Part of a small language model's weights.
Size: 8 layers, width 768, 8 heads of 96, MLP 2048 SwiGLU, vocabulary 32156, 107M parameters.
Architecture: RMSNorm before each block, no biases in attention or MLP, untied embeddings.
Training: a variant of SOAP for these matrices, 711M tokens, 5423 steps.
Each number is 128 + 24 x the weight over its row's rms, rounded and kept within 0 to 255. Layers, rows and columns count from 0. Numbers have three digits each. The size before them is the row's rms in percent of the matrix's.

# layer 3 MLP down (transposed), 2048x768, rms 0.0949, rows 1708-1801, columns 624-671
097:109167114124149151141127088133102137158107118150087158138113070118134146135143146123119142152129109094123115131151111132111135150109117092102148
095:064148099105109112156114088125100146115122138086147132092127128116118099112135128155091106127145134143106099141166118139138136129137096137087153
095:146132143102158110116129120163113132143143159115108183110096148123122161101126144120118114126105135135146095130096127082103132076106146140134152
092:116115119105140125156100145138135161120118129104101129121140104121123131163162148110081149126148100133082099121128105122134121151087121124066127
104:114121175147112132151098147098169163135111129122145125070114119122119119163144134092115143139109100115145166151103129146103142131185107175144091
109:171150129137131104128082113109146095127116156178138151107166114126134147136160106158102101131115088130119156167172111114126140145127092086100095
100:117161138134091102118143131131119113129138173138096134114101090151083111148151143127153113090125147100140146153144124097136099132102106119071109
100:069106129087120115141150095140159105144142185125109162160135145132159118089123074144138123185139139124157172138108165140135162172150134141116117
100:119111127139098134180108115138097150118127093121162132131190134124109114105112119169103069119103141108114111152180124143151130161116142145149152
094:145114105162134127162145104154114119101121126165122139166150123060156126151150122154123140130104137169159135136096136158133138154139122145146075
097:126107166141122138132142137124109114130124131133132079116149160142120099135141146159091110195139111117121117099150090116141123142131113137131172
099:115161179096112151092125144085136113109106118091149117160105174122137107105125140117122117078110124127110167155115116186136131111149106110134114
103:167128146132130133138130138117197124149140098130139122131152092121160113111118162136107110111133129163126087131186164179099140095089117139149117
097:127107129124103132126115146121146133137148158113167104157144114125116076141155127121170101152146141098131112129122091124147142144175125093133117
100:131125130119130122134123160135149115082130112140132103127167133126123144086075086100176122118127109109139154110123160127110110109129110088117127
099:158110172120106167159124044175122130108138135129135098163121147137147116130138084124147094141135154115130153130126145147117127103093159171132137
114:125177113144107119132067172100163101141104090137115107162149119120124114100143099155098106144103111093102154132093141120133172114108122108149115
106:136110108143168139131102184099091129147137173163139141174160133104115126160148120114160116133149112132134110123163135120135182128118118139106112
101:130096159153123133162122136141174117152124081089156152140109157123112109131139110118125139081082131137112119140155167124132162120145116122141119
101:118120118099132086110179118154156112161122142109153096136149081134115148126147129125099167141136148122146152113074163161096127132137135120139134
100:104109112102098148161122124177145107119123160120106131132118124113113125120105100158112114119114110096134134125127115136103129167109154125074116
097:130094109100124136136097113109129114127112136072164132137152115124095159130150144144104149130090173139105127120115087128099127162108111143155108
099:097131142125127122132106133150119142072167079161144118116086153122135128144115137162148152137133127156110136132127099134155081152144159123125099
104:104160141125105133177090150121098132136169132125147130110155074154063162144124143119152126133145119103146146156158124170164154140145142103127120
097:131096135119097126166087115130153094140126155146142134129113092100136125113176141117136166130144140116176096146140074099106178122148098151103119
103:166102125121094150151093132114137121110110143148154089169137119114139139114145119092136117099125096141109153135135161133169122166107132104132133
105:146100135069157131105109122106116164112144119108151114123105122125124165135174173133145102166143126112147110095137120120143074122115152119131174
097:142133150112121093145127126114109142115110111115153114132145112131134125100117107114140126113135096097174126127135147143114128109148154126105136
102:094140100109140163142103138133177151102132145111079134104119100134181129163145186148109151139153086098127117138100127124131117094124140116122121
098:139129116107090123178109112138168154133127120156129150132151136123084132162160114119113078118092123116179130115088087144081093126165105138142108
099:134145148191150117121150132119143096142106117134176147099118195127081126130109165143165091138167141122120145133057134148097114130142141157146113
100:131083091145124147149145140124114148109138115154110091150135137130128148173079149134101125121137105098151167165119168096133146098114116154086141
093:194127095151102130110070151127098118154183142125099128113139131149162157106099104118127097143168115122113125096135095121118135118116113140150112
093:112094140131122106141142143122150114152131174104108086122118145133097144100147171177146147126090167156113186144124086122126084119141080157121110
104:157122133118093094142139174124148109141110104161152141116082143105094074112154104067098130116139129103158158153120091146131156153159150128132116
102:108142137115129108093096142080142124148141161117169131130119097095138124142107085133091153112162111100146132114135090086146149143146118140073118
102:139096125128101159095084107110114143093140092122144097139173145146141126119144088108137160137134162115137107136119170136111117130147097118138102
098:165150110117093131130117110096104097155148141154106138118127117077119141119113099081137115174151114106128142170143185148105113140122113152169142
102:089141103149102097071142142157141158129135124122174150160130114172087132112124131127115123108112143145137130123097135147111111158162073101143081
109:138124139138119114115079113126145157120140129086096115116134121116136111108091111149125152110099135100142146115160150113124099124148129118115118
101:102146123109085061171134104121093130118166140155096135160138140157156124122107146145153163137115128137104121131145172081123132145107126117122105
102:125089102134145109132124082070113113145144142119129115115114176111087108136144155129129089128123177122105128114168176114159115096143099149097121
106:155150139096099138126084141135126160126131117142155139123135136113140149130127121110164122143158109113107110145149181168131140079118103140154116
099:108134166118118111124157093140068123113133132117113112104106114131087127140165096099121139111054133111142155113114125098099173159166115114099066
110:154105125132132076122170122066141166111106158103104107107118131125104144110105108130138129144100143105120120139093098137115093099093114137106121
105:144165106132142167097091126166148139101127131097129173135152129158118150092128171112120128136101149127142110099158112137182127123110138127147181
102:128102116131111137099132146144134121146137169119160133131138140123120111138131119148122148126147120142093124107114137140105117203156133078127162
098:095167152097123151133140102096138172129159102103103151124107137116171117128122127119102138123148142134117110128135117156112165126117097113096114
102:166112126107131109152131101147112099158111207149083076150151110095103147179137143109135121128162136119097147144148087141138167100116149117127116
101:110113131133139128125123134135100175088137116122142074108149133127157130101116156183135136131137101122122136119105151117149096118101122118138153
099:109185139136094130148125101152173117143162132169124133118107100117130117108064142126105160152127141065141099178107125100124141097151139072139144
101:170098199151145137104094106108164127163108097137124089133150119095148195160135133108128126086125120105150136151122154109159094127170110106151123
100:139141151118211093162190155094145139119131115131107108124096117093128082149144145158114107121121111130155115146143149100140111121128129156108109
099:186147114143122113111106138107162136152111127135172147101106122109130089112156122081153111139111107183104113113140063147097108072090136132111147
089:076142135134142090124152102136144122114136114076112135127135108165104128133105146168117127102116118145101095155134126117096127096152134160133115
098:087123103135165115138154157104133169114122136120141102115135155164153133142156116119173115141139124146124129146139157096104099113106127146148106
100:147138145148150117126114128116163129132112153109131087165096168128118098166145154097141122135141097125142120137128176098130130124137116151207110
095:111130155131123171109126120167126104138137113107119129144169110109144143120108106143124139114146146136146146117122148100134130096124145175092159
098:121149167111124125082147118088106086138185139116142132109115142144145156101110112122148112116173106115201079106134152097098128169162127127104113
100:137106130114073129155119118131139055083100152130127172098133129083155108114118091134117156092127136156127164147152131126143147176129130100168134
104:149128067111130121108146116132148132140129138143126171169069153130067146141153081137152129169107130109120105066145172125108123128140156148144084
096:112067085113139131124141154137152128137077084145115050133150166139092129155114153148155120125130117123111112121127119158128148128096139157150185
106:139106111175173145131134133096117130141114093115144116135120119107102129109125099153104118135144165131188152170084136143133108093120122120114099
099:120092143141112149155111095122132096119157182111181130112122178131145141110123138138133121152115120116152137140138146158142129134118151122129131
101:168165132123114150127127126129151154130111163101118099121112121150117136143125128124142133115100159142116132110106111135152167132139120159131091
099:099091107093147179152132132164120125102149104141146075163093167109085168128128131131158127112124153140114185120154125146143145138102132105153147
106:135122159128155098100175120148105109119119123110133159114043108169169112137101102115173097120121152136085097159105091161159125128154166115202129
102:117080074141108157152111144110151135137126134087135162157162124157180109148145144081114116097131139131180131095171137130130132154109139093162144
094:141154113163131159119095137121160110114088095098111120156138140133113064109074137118109120168114160157107131108091141102165116154111129131114110
102:133087091115154093140122112096106123130126142165086122104085138099098138146101089088114140113126089159110111119106136085115123131124146090141117
135:122112128139109138111111119111161138116092122094118161102131173125121109126143117127081140074159147120118112137094093121121144122157149105126148
100:099106154122108150112128133134137121137178072138112083160125126133115168167143129119055147116116142112144157111111155140190148170183160159119118
101:156110130111155125153076095127184078118163135183146134133109171167107152093143122133113093097115099093134152151155128154169127106126132139114120
101:124151135090112136103097143123140102122132150149116095138143152134144152110185123155132139123129136140094143153145159140102150126122139105059152
100:132161109133084128133146119188163103096121114134113145140099121135092121106112159105128171125074133137122125093111113139126128132128146109142136
105:121156096152113115129134121139129129110107119151131108139117156108160090114078150140140130109145096093136094136106154109121095130126153139147132
097:100151156148108141106174140116164087137079122089149116148065134125158139151143136107176138125104167172125127122134149098118122135119083104139154
102:158136112107120146135089123126138086137126115129136068138127099137127134101160156098094134079116133111158121107110118083088102122134121093120113
097:131128111109125145086122104110130149131108136108129154160150131123111115100116142134124155139124157151162107172147123156140157138119132136116073
099:130123166155141175152129151184124137094118132118143118180120080103140130157119144113151094099087089142113181124130110160185160138156113127104110
098:141150082121138138124155147126145140128099064120119097144123091126085120125136157128081156128126127112162126084116094117135143147135099096111149
100:131136130135148110096095119145121156164130116097091110112114149089169120154152129107130128087167114154186111118164124115132119115120135119108133
101:137150125101145125158152094145105092147134135112142146115178053118136139151128130137159161140121144128132117140037135143090079120120078146124110
098:144142123135130134143102119103118104133120121119130144139140174133140121133104111161123102115160114129129119159097129107127127094111149105131152
095:111147143092114153148132108149121116111128145124145143143157123078115153109085191109165155154107151092147096132145108123127129123111124153091085
096:127165111101089130089148164099168166122132146121105141123162122120116121127151143119141197125110108147126151136145142125126110081130122106086110
094:125097147136134150129074151115086106164170151123187105179121156122153076166090135152169189135174136104164113147125086170149122158089107083083148
103:138121164132150135095152127133104143144140132180082104056149140144130137123135121113146120113135169141125149149131114108096129163079145121143186
097:116126154152155121136132116143137161176094128104099076119119120136119098131103117100141149129150141153107112096078124139146088145114133114095122
099:118132191153143142122146129127101096150120113137103089160088137100119109089108097159134133090099135115135099142130091071141122130149109128150120
094:112119158109134170144123102126124092104101104137157122127146158084118135135066120151156116145116121169122133143129119143187158142061172119105115
103:139102097127097133151109087122115119148183151084168161101122112164116123122081169144139113135110150132121135135117122140131074099111165148123091
098:112129158075140151177088113131128109137167121110112163159193131088128133104068144149141171104141103176139096117104113091138137135118150118141138
096:111125154132091096127156117159115159104184140127091152150087128132121124114099130111112126095084152117088135112143124114122122136118173131141097
# layer 3 MLP gate, 2048x768, rms 0.0985, rows 1709-1802, columns 624-671
094:141126095118115136130124128117127122138147062122136066141144137115102154141072124089133128138113148184158119111113144112144156103103154145123134
091:185160121129134159168106117114107091150171135147160110153159124112153141176095127121112110123117163156127172102117146107122110101069139138108123
089:143140094141118130106126104123134155114143137112124155097107135126118175137168155131085146142133158119150152174166177155123150133118096125127132
098:129086124085105130130101199152164138148140134106095115088095150129111090108127134113073093134105132132177094099116139113151136136157111143100096
093:120150137113122172120133140149107126150139152121128119153125144174061129111133114126117117136116134092109141119101121145160120104114123096157117
089:174133120153126126129156157111138172142117109104110139118118137131157074131067132137123135110141143086179110108124130167149140103148118142137136
090:129091143123143159138098148128151115104121135141121150116089131088106141120139132086151139112140184142120100125091145128160119115159137142076107
097:169142119146109135129173103114109127167152122098118077112132109190111107153105163142068130144112152121145123096130127147136134112125089117124117
105:138149140160104148109085097097165134153158146139157145117170155117113100156115117134094144134149177112119088125101149116165125124115144138094156
097:176168146138076096136108114132130096162157149158147129139132095127161149107153187097121152126120129160133156140106110146123169137127123142147082
087:165155119129107132132099150126135107160121109115162133146166110116109109125125130105167146133150177097156127105144096170125170141124118115119140
097:110140095127096115116131136138156116111141103158154129098132148160170132191145150151213135141139083149160089128136132151122128107118130088117126
087:085141123130115146134153148091117075146134111113135121122145175125161150137122098137127150142126112147042117159153123160109114096177141141142166
096:107124178109100124129138089095074098163140130163127112138084140119187123099205159116113125108142136124122121123135123171148165124148103128123094
108:130096175105133135133132137085171142120109148110122108161109150131092141119142116111133071117164110107145152071122133151124148122132104138126132
132:122142106150128093144090167094112156116134117150150113121160146115161123112114121173161136151158137169103163128122112122131126142082164091153108
147:151060116128091108150166089140132096136087133115142153133110126137128147174132134149115121148151148167109098122140175123134112145093104108106118
095:153132125115112101149104142155135157102183116110109087140140112144133116138111132116071182144113186138147136109199130153115124100136182155186115
111:156120133116167144135134099120157133136093116139094119130125127088111109117132129105128158136138142167126127179094104143164156125115146143169115
091:108129150120132178193078142115120130142144166122088072157102154092129100148146159155120193145136121163129175089127133113117113128117132153078115
110:147091103146157093138136138121073108151094127098135124170124126133134121118095141091087157131110107152149131100140123121142106099131167143145114
095:158131160125107115133124152109125176116122132101144123105072145157143155171126120136171188123137117147102109123168156097102147133143105112188134
103:125100153166123124108138127130154143188152148134123152097124140112112068135086146145149139138096138133102160131099122158096118123129102176131151
092:161099094098183143111108115114099145162129160084143088100158127131110111116126111127140137166119096164105135134139162130136092115136139165151090
106:090103166183186085098152153094163170117130096168133180169108165128108087108118096121101095084079127112149092126148116081124152110143190120081137
118:126104141110116131124119129112108126160125126101143115158135138102112141110096110149158117144158124117151146114105120091090103135112123106137126
103:136137079157139109121107150163078144119120118149122142128127170119150145123152129117144108162183118149112141119137084122145152110127101164105127
102:066155138137134142122132108111124123108154121133154101105110148086120135132174105102138130120126110129127121175117152125178141133109137098119091
094:103144139109133109129124099146126118153146132119077127140134117124120103155092136148136154168113141085149126110090136148156106139118150130128132
092:089196110175097124073141151141151118104130134124173147111132135146128171114164082117107145135125127139142089093129129145145153133142099176153107
115:086132121158150131115128102177136120157140108167135110145123136119137130135094122150140101088098168161108171144100108123149107108145144169142133
091:115161118139169088110163145116165130092160068171178113107129152140151108127124153137145123196097112121084138125141145087132152162123127147121097
106:128118162145149124156130113144114118159142128137148127120125112120117135153162130127096142115138114106104131133172148098095088122140097093143146
097:129159155148098088130148116139101122114104113126158159173166140119170168090107099094118179137136158067087132087139137178151167147142109134131127
107:175122161122078106090123130097173102120126111168111127162077152171111172106118122170157145124108135146170134173162135163076156108141079120145141
096:141057112124151164120133129060084086107165135102124062137150126129115108108144079145112129118158118166114154145151143117111130154164140183091110
107:112144113154178124131100064142115107129182131138174121123088180175116142126147170086128158147141133136142165108149132118127144147149141128131132
096:157107174124154112156126143097105119142082113100101093150114103126163120152139104138116124120152117115112155149131105095174117100127118138095138
115:175092153088115113131168117124100140137097098103091128140131145123142122148141119133083183139112118145112081165163139112102155128096140145130141
092:135175143172103152110141139158117094124078128091135126098137075125079147154107119128124139161148127119105109156109103144156128149140116098138133
094:153109161132110083146098094110111110137136104103115085143115122175135089116109099119128148153098147132123148156150126117074118124119152159107114
100:131127109139142136087111074129120122143130129100134149138096127145142075144148122126131115079092116135114104126127124135175173165155075129139124
095:083086110134121182108180099097110121100125128128191133153126175133139118143141114140123114120098132121163143113149119103135120124141115113119120
129:109081072146155128160127116126122100156157128161157092121136171130142154099131123131115150102174141147135083134086182127093123112111128121127136
091:138131134143139155154097130137131104140126117094157143125190140124132144113077121138179114134104102133114133102159137089163180116100155135151078
090:124186133165129120180150147159137092141117124094138099121110142156145152083135093152131177115110194148133100161094134144103149137125112083127116
091:146149166110138148107095074163147137173117138166123148127134120140134131124135157134096172084125124142125135139122131145095129083128137121148115
103:128109104145109123142167132143132153123111101115107147156132145169167141141097108136148144111129157183107120123080171109121127142139140150164117
104:108140123091151140138133165125100174100161116094094106115137165154138155135147117146125118101124140105130109134141160092109152088069150116091111
105:129126151156139135058107118140110121105138087154147148081154158169148133147121077154134197139103148144092102146123162139143140120153110149133126
097:113113149151120130117136179105100155098100148119137117130114149152147121135104174146133100126114118148161133132131165121134163129074085132120114
092:099111098144116116109105113137139161115160124129152124144132115135147147117125161114114143147095135134103115105123138098156177095123080140138125
088:098073119101141171101127122101103131123135147120121098118112098103114127130116129092122149118180070166145118103134114123128118120134167095137156
105:125184129144070155095125137076128096091127121147149101169117116105137149123094130134135137168121167125099120078099156092124137111112118138121129
099:122130086087141138118080160133146127130132110130138141127149193115135119147073179143096126166175148083094130162128116131141191107086157132107115
092:154118127125090119125141079158121109157120145096132131159099124136126119123156134127088116160088101141142109131126104135125126127138153133166122
093:139124155095120103107146102122165131118114088126151110085110139105119143080122115120136096099124132134145132155099130107091145093164106169108129
101:109091150145130135148150100135098113113107136161144116103138148159089126106133118123135113137139146153151142106149167149122144149121114111134133
096:191092120120089104132127098140157107107117169101132141108157129139105172159157132130111119087097146146119134104132123090180135115144186148148135
100:135155119146143155110107121148167152109133116147130138119086114118121130111157152120172127154136131118112142131142151115130110149087093106172054
091:101159121132100094114135146089131118145102086136117131150110143154086151122149150127121154122114174111116141115106116157136101134140118120092082
095:170132119147151160131126142140141114154152139135138137150150148079141126111118121133153158147194150142094166129125154136157164127087150082090148
091:150079130141117112134110107103142149141127130142141104156149134113133129121102128121131150168130110113111075158113131106104139167155148132130103
088:107126173068129119111073150150144148115137113146085123075132091096169162084137159136143129161119127113098173185149162144127146143142145135150125
104:139155089158093113118092133128196102114086103116093150147157170091104161142110098125160123146088139110140145178151151130120130160144110172125130
102:148106086093121085153160159114139107127091121151135146129127158118121113139138129125172127089107145111161126090130115131145153150134131108104117
088:080070142103096109088099095144150109086119159152114154106112116107179108110168128145147141136158114166090096163135111099133137141157150120128165
086:175091122116112139124115161123166158149141126154145125090136128100111095115121130109122143089141118143165111148116108128115093124171142118135115
100:106115093160100146144074088102125133149115129151141101118138103121137120119066088178140092085171112104130130084152110139178189144135130121123121
143:156143147116122145114134152154114145156130176147128111142112137154147156099121096135176140152096111139118120114139158160140112084113094149121069
104:109110111127109085105150121140143154129143132085095113134152163132085129095131127174142159091083105151126098138167158154132142174150159123151067
086:109125170111161120097127097109123086120138088097169137122133135082125097130142115140113141140135136113085130152125193141136147101104125099124157
101:138150111102116136150153133104096090115115163115142150147077128094127102140117103121091143119121138130133148160121137152128176133111120124112133
091:130138160120116148138155142084115145132134082121104145139143105161149143152139162131137127131073157135150083156155163098136114126153140104170160
114:119159150117143094126128133139120114105116184127079129119158107154123129130174123112105121118123137131184183129144120116131112139084123130146130
099:118132122126175137094111153141093115129158115138084083112138098190156143145154147138085134128134101100088138144153099146142113144094112109162162
098:139140154139164117129163123127149153134132103132140098128073149164140135110137088146139145101075125175096151136164133133142115118124159109095131
092:162149117120113113166171132146139122114128134131099126094124141047156159159092122123144141107087175114084086136142147108103100138131145162145146
151:108118131132161131154160157150125140119111127115116089169128084160145110133145140122140140131105130178132112122163112137178128131138123155132112
096:175140143129096121121178126125145164159148131181156125108116186105150120184128126101140127142146117141134108125122151106101082126096109158140159
103:172138137167113104115155131147133105136122125138108100108077144140138144100120107109135110106118137134111149152129144137124125095101142094161105
115:097150133104086064102168112155141140142097094192119092133117083112129099130150136126128139159118149158092138148150100084144158147098089132108131
096:166145123141098169135146128104128116117155127140153128129157100109145179130167134161102117149087120131113096134194148123117134149142119125135140
095:153127135122112101128120083122124104159135103121156116139138130105174157174136119138110149113167183173190140154166081108163178129164105117123139
095:155073129129107098140163154095108186144143083100099106164119155131146138135160111113108138142094150129144154115121134128122088159161145130064102
109:118129148131121159173073132111171131168144142170142136126154129092144070116165164118156123088127158163112169146116143146120067139122120177190132
105:142129156071145117135153125107083126102114107092131148121100127108094164119169184135150142109120131138119113113108109125108102137154118164150143
106:092084137154116144102097088124155079146095141182143104113086137129156079135126125096134115170094119143100159137140082130108166141139163120136086
085:145155110069148096116142102124121153135116103161162161120061167145127154156090146092102135116101113121148107140120129102130154150183159179143119
092:092148142102148129102185096140142089115113108117135104123085188100136124105045130123121105139086146145068115111135118096152161106114148150115122
097:138099166156153111106074117077120105126120134129108112116102127129165150157163150143117139132142133132133104154110140125094114108142128142125111
093:124140135126138138054142154125110106167111174123155126141100130151150122153112157135162120127103121131116130142117183118084164158148148104156094
097:150156106136109123124100121153140110152101109135096128121173104137121143103147115142144144100142143138123094091120131088106106135101097138112133
111:150160130130158140112179095148112102158115150153136112150098120126181167122112153101103159071105165144071145147159170157119100110138142114141136
# layer 3 MLP up, 2048x768, rms 0.0991, rows 1709-1802, columns 624-671
095:115145131115084129139102080145148093098169122148136155103121122126139114174125098137123137102172110139112094157110116111127129132142145143140144
095:097152140096117115111129101126159144171093109108113062131102138114101073121167156169181122111140113152167131164152122150146192109116101095124155
086:119159103091099167130133114119109106108129139122116157080157153154147154133158107133144152152128134098153110125122157171134161144094098146131127
100:156073152164104166168086152131150134122128122122114089126103140108167110109103115145127138124097129145098107094143154182108153138090078124130083
102:116164137139141129112127163137123137131157129138109117087105177107147126113101112117090143128126145127102099143170134140130093136127091148110119
091:136161150098135147127124154103140144107148107136090145131187104145194105094133127129138140127113113096149128158123137112118082155139122099145132
090:139127100117133088151119083113131155106173100091118106141151146129070136180112125123120134122135160117117152100164128149137145149151147105126128
099:139101128144108180134140105167137122143155146114132099104128104125133125155142134134042111108143155130126127110123128125161136104095118110143140
110:121120155115070153172116099139112099147112127143121132147139129110066168131143173106118131142103139172177134131110094151148091139143124105091116
098:122146174151132143143126121115108112169116104165135147102148101147162129129125131130130125097163116106141163130158131129157098129167161138143082
088:161141101122083140129148140124149103165130103136144148167156086110140085135107121123111118131134137072124106125134127163153131180127104112138109
097:124159144093090182137123145125134092152086130138111120124146140128151141139151097129157123114131134139101091099124120092138129132149118102149129
089:108136173122166128112142112112148100117104165092114141109159060134118153158148164137112136160147127135145109101074165104131129152122114136117099
093:114098123120111165103187146164067126119121150120149157122101168138128217160146085085148150123108129139128132126130124142138105134110117124151178
103:143086132103143103074178132134122142114130139141128097137085109094127105114176120161129154109098145154160084145163111108132116129126107122116157
132:138140136174104099137131150109133148101139139125142107127132102124160110088140103155147127142143130152104163139091147137149154091112130074134139
120:174136110137179146137145143196120095118197124122147118152135167126122107143154151141124149104140151163147153146124124187100103183151111126141115
093:132116142136138146104134155090148119136166145133114157072133116122118192169081147132144118135169124106126123138157142123145132092101117128099133
106:176131137155173121106147136098165152125165152144086094119121160126130121091112111113139159151156129159143140155101140169135178136126127144150119
093:160128096123121158124128125108118117103125130109081140156103087112112128123097142136088143166136153155143113122133069146132172104107146089155116
100:125086153118155134147142155098127111135163073162171133121147151115145132125082140132146068135115157107137152150120170102151149146165127140139123
099:125123125108133141135132162111138123124160150141123103146181097107138094115133163111100091102152125107084120151101133152148131136102182148119147
103:135170130101156125146106113104139184100126126145119114165117151084110152107153110173139145118144106125105134080111168099155158139132144117153149
097:128117140123094113100133158166148170155136165127104138084129185130109115131089130135121121106092116113119135128097100111140154112134124110146126
103:142126102171176103125137152114147153153126147105125134124135141153114133103141125110140172145095111123144135125197118120107143102127145142129119
115:137118124156156106134087131105154120104076115113129129089122146106132120146151131095126150086132090125160110094125133134121141095130117128150156
103:113116125092080142132122095112120110121167095158164107133125153162104177157096127162116114112134134133142149111118084145164144118138136132116122
105:109113124163099174152147108157142169098205122116119109174081133086137110119154122150144132132151133137102127135122154153146090109103148113127119
090:127127119147168109122174120121138099100170166096142110103096097119079079117163105164171157139105119162105163143167142119129171148119114115168109
092:131136136144150094082146121121135125117157125087130109121170121123094111087154112096098133128152117104122085140103167133142079130128074120134154
116:108165126080163094185129105126101146119106152081120094165175124158122136102086081103108139129097115128129098126139095138167146096137138095103148
087:135131161088133130134125171141153147105091131126106117135144105123108092073118094146123098097089124129176144170121122122142109134143155110158146
108:157138097123094158110129114122152142109151155127128116130162101151113144133165133102132143149110132162122126172142122109122100142134117115155157
097:167178104105099078148153175143106164125127150136124114109139138124098073114114096082111140151117097132160123128106107130103133149137107153113148
110:142103127128118106121112117126096129115136137163144141130101160155122147161087154157157148145149124159158129158128139141118155111109111136162118
099:107123121091108149098147091095126131089136142136130134170153098123122111116139117130156151165137147095111129112124135115150123121135128140136072
105:120123125119085126148146177105146118138056101140099150116166123078144133131155110134122116134127141086111107133142184139134157116109109133122110
099:059124105139112106141090111104068140147144156168103141112088144133135110111174130132146144159130099146127162135127163133106144138109141080117119
119:102149138183106152096083125091146120142121154144137158115127133167112182130122148110144111110082110107142157147095151158138123128149154125146098
090:103107121167117109139152118122110142166157143118123151101114163151168119146117129127156103106094103153148117182209144117092121101130154149090107
093:093118090185152142128152151105156138133128094144160154159091109147106168098078159105128136127142139165075114126140099125119097164104169156159116
101:147132153083132131147130131149158130145102146125109129137112144150127118126082114109139120154157126147159105123105124112147160099092139074097134
100:109149104149123141126095112106101134082129101137137098117133119121136164117116113120120097122135129159172148122099061131165116150078125105102137
124:111153138129146097120106131065133160103093100126094156158123156087183137133130126162161170147083108089147105124157114096141133130093159142111170
094:114152165129140132135128136123158106136145117121182106098170117139108110126070113095141128141121143162070147111116153074183166116134166155154115
088:114092090189108182143125131147145117114124133076145091122123167133129149124091109120166139126128188124108071155112137152129132154163137143123147
094:121102164168146125134162070157108123164107161133112116148103147154109123136143136139113118098143095117131134142162121131142155120121122116133118
102:157113123115132102123116144152167130135107132117097118147134094142112091124110173138134156145096158148144099108116130086134117120147081105100117
093:163125123134197082116131126118120163122122146113124102086109159149156143128117132140121128113188134108172174149133130099123079122111141144099118
105:127157128093160147127106087097133076120153162122119115132088119123125093124149125102123126174145096119163125126148163104114150113075137136145148
094:123136135130141165116120131153101152126120155159119090114135194125114128147101144154119146147130147121177156134110080117107154122125114102142127
088:142126131099140127144141107156110180110113117111103099136134112130126164165124153162108097152057110126070091099155117143108127151119116125137108
094:126087090158121109136123132148170157110129160120146073136136124088116132102104112119125156180136140136120113105159126114139164120128104163156102
099:145106102170105113148164108158097089131149150129110155148077138153115116106158156117140109123140125124101164135162121156119154092109176180146051
096:088154129144106161150102153085181123099139155133143172100143121098082134149115128142109116140115136109137107164119125163153101093154144134157117
093:119147173085145159116102133103155133145130110146157140113167123106128103179121113102144094138129117109116097117139156162157125119112110116152107
090:137159105159116169103078099137159147132152118137136168105139120140160111116130156124123138140128133127127117149126107103121140115093126091156136
107:134091085157156129062102181090115103138160150085148169126120138114138125140103168132108137115173111090082115139140130163151149135133131170114161
097:105120128112137126125138129117108116126170118151096105126150122096165075085135132177119151073142118151110133114119130103146118103103106148131118
096:145086152107140172139111099114170179153134117177135138139106128131134124125090108107160143167200134141125074129121148119150144132171175123097176
095:115137107120087117148063146151103125123142102141155105134118160098117111125135160129150120141069136103171109142103132117124117136120103066079118
101:130114090159142124158143098123109157102140157114150136105091079117113132097177121117134111128133154110179133110131088121126158124131104175145077
090:129080111126145134131101114118137175170115118063161131117147174104119098114142132123160154160172137155134122150086151162141130144131144127143149
089:126145111138136114116133159087085110157099116140145111125133151159127127155138133102095121107131090135154116106123082135123120130116179102096091
105:140155101136133120111122092097117160135113156135107144103114129131157141161119124098124160145116102142134094093135134176117137150148109104119137
102:115148126147102155118146098119111143101149148143138072160104110140133139087116090106121119135134099101157126124129113128087109129110128125111111
089:115085128103127145160149137068169090108131098126131169101124112147153113124137122144107146120074100153154123130096143123074078087090158110144137
091:089120124135114089148147144123167131156107137107103116129148163134144149135124162167114098169134129104112085112132174124105161158143108092143117
096:112141078096168127138108116149152101132094095144192134154134139151088155140099154140148141152165131164126115109072132147128105158088100125172109
145:132153142107139157130145133128121132159128148169147108131102098118142147110123103123198146172110131145108124118129174154115143092115104132114104
098:155097128132150133109097104106115109130156114166152157093117107085076126140088156117130126063088121117107139092136168096119139150112136104172146
092:150144109092113184086127103124125118165157157124137122123151132118097159111133095146120114128161066127092109118165102130123137136091129142136170
101:152111110119139068123104132118136109169097145144162135097099136109147131143110089105169148137078139130141128155165143100136167078115138139099146
095:099107143136176204124109175098100135135166098141103144138114139090142105164153136128172134167105134138131119089113130109067110115088103156170098
115:163137145115137113172176151106109117104135114136148172132126152099120132096091122145151083136087090203100109112131131158109104139162150130082146
099:129156119147153161121114131099143127110139102133108155130123105122155144106099163122159128160112145124134124123163113156171075138136133130135126
101:144127139158120137100112094144121133107127129144117121129120136127118110147118117113125096150103122131078133151109109095163121144182152142098147
092:109107149087158129104103107132118091103131109118169121129170107146110138143101143114175150125141067101105119134129168133150163142111107147104100
117:137129108114105088075153097071130123160142111098094119132100137151124115092149114130078157131179146120140098091148115100103123091117180109155150
094:154132128133130125060138149135132090131158123124125120105150146109140090129055119100135147117155115118117122166107140072164103178104146161145150
103:119116140123138102079086093136140194142143145127143144078172095122098084124133144116120130132136117147125094158174105136114111142123128112111153
113:110138142154148179168119122126146109144124118092085214168128136152113143158164100112154123123171096145129063152096175137106068127107131146096079
095:107124134091096173108142129144131164136126131108122142099149128123140144153096100118074181089130151102155131129171159149172117128140143154127126
093:127141097126121125138172163146135131124147104130144118150101129158101150119128130123146085132150144113139145125158134175123174128117136145096138
094:103133098118166123090102111183108108151088122147150139102112096101099125147125141102168056110143120142100126116129119164135119125121131146153133
108:136105134137128138096140140084119100091143137118166141117103125144110141136090068131135169197116094126123141117100115111096118083146156135112116
104:100118094122118097111140091141127125160109163182091103145111166116123119123139058137133118135093149107117117115095128089157118149114151146162112
104:151093122151088169140119119157117115143107100117130158126158130117134126127154119110111081152144158139099122118116090080096124133119115120110133
090:114079154122141122162168095116124106158142154078079131133113083113151123132123116161128133143122155131121157145120117105143129150084144118150127
092:113098137098168146124119110115129137119117132153117128129143123115157139092057089103118115132110158102092119140115154104129160116094148154130123
094:114137157153172113136099115092085116104086134116107114117115121120142132110146125153126127128102141129108142156109163126121130181130124140150145
092:113133100128098123133123145109160133171066140160156122117079181140148127133098115132116107113154136151118109113152091112148137145130084081154117
099:137143127150120153140152154090129146139150109116090187114145090098137140159132125131109074087132103114126123141181110123145127116135106124100142
112:127147118124180096102118112143134122168140123117128105116164140091157108111114124114107153152126116100077091128143132139106160083132145138149154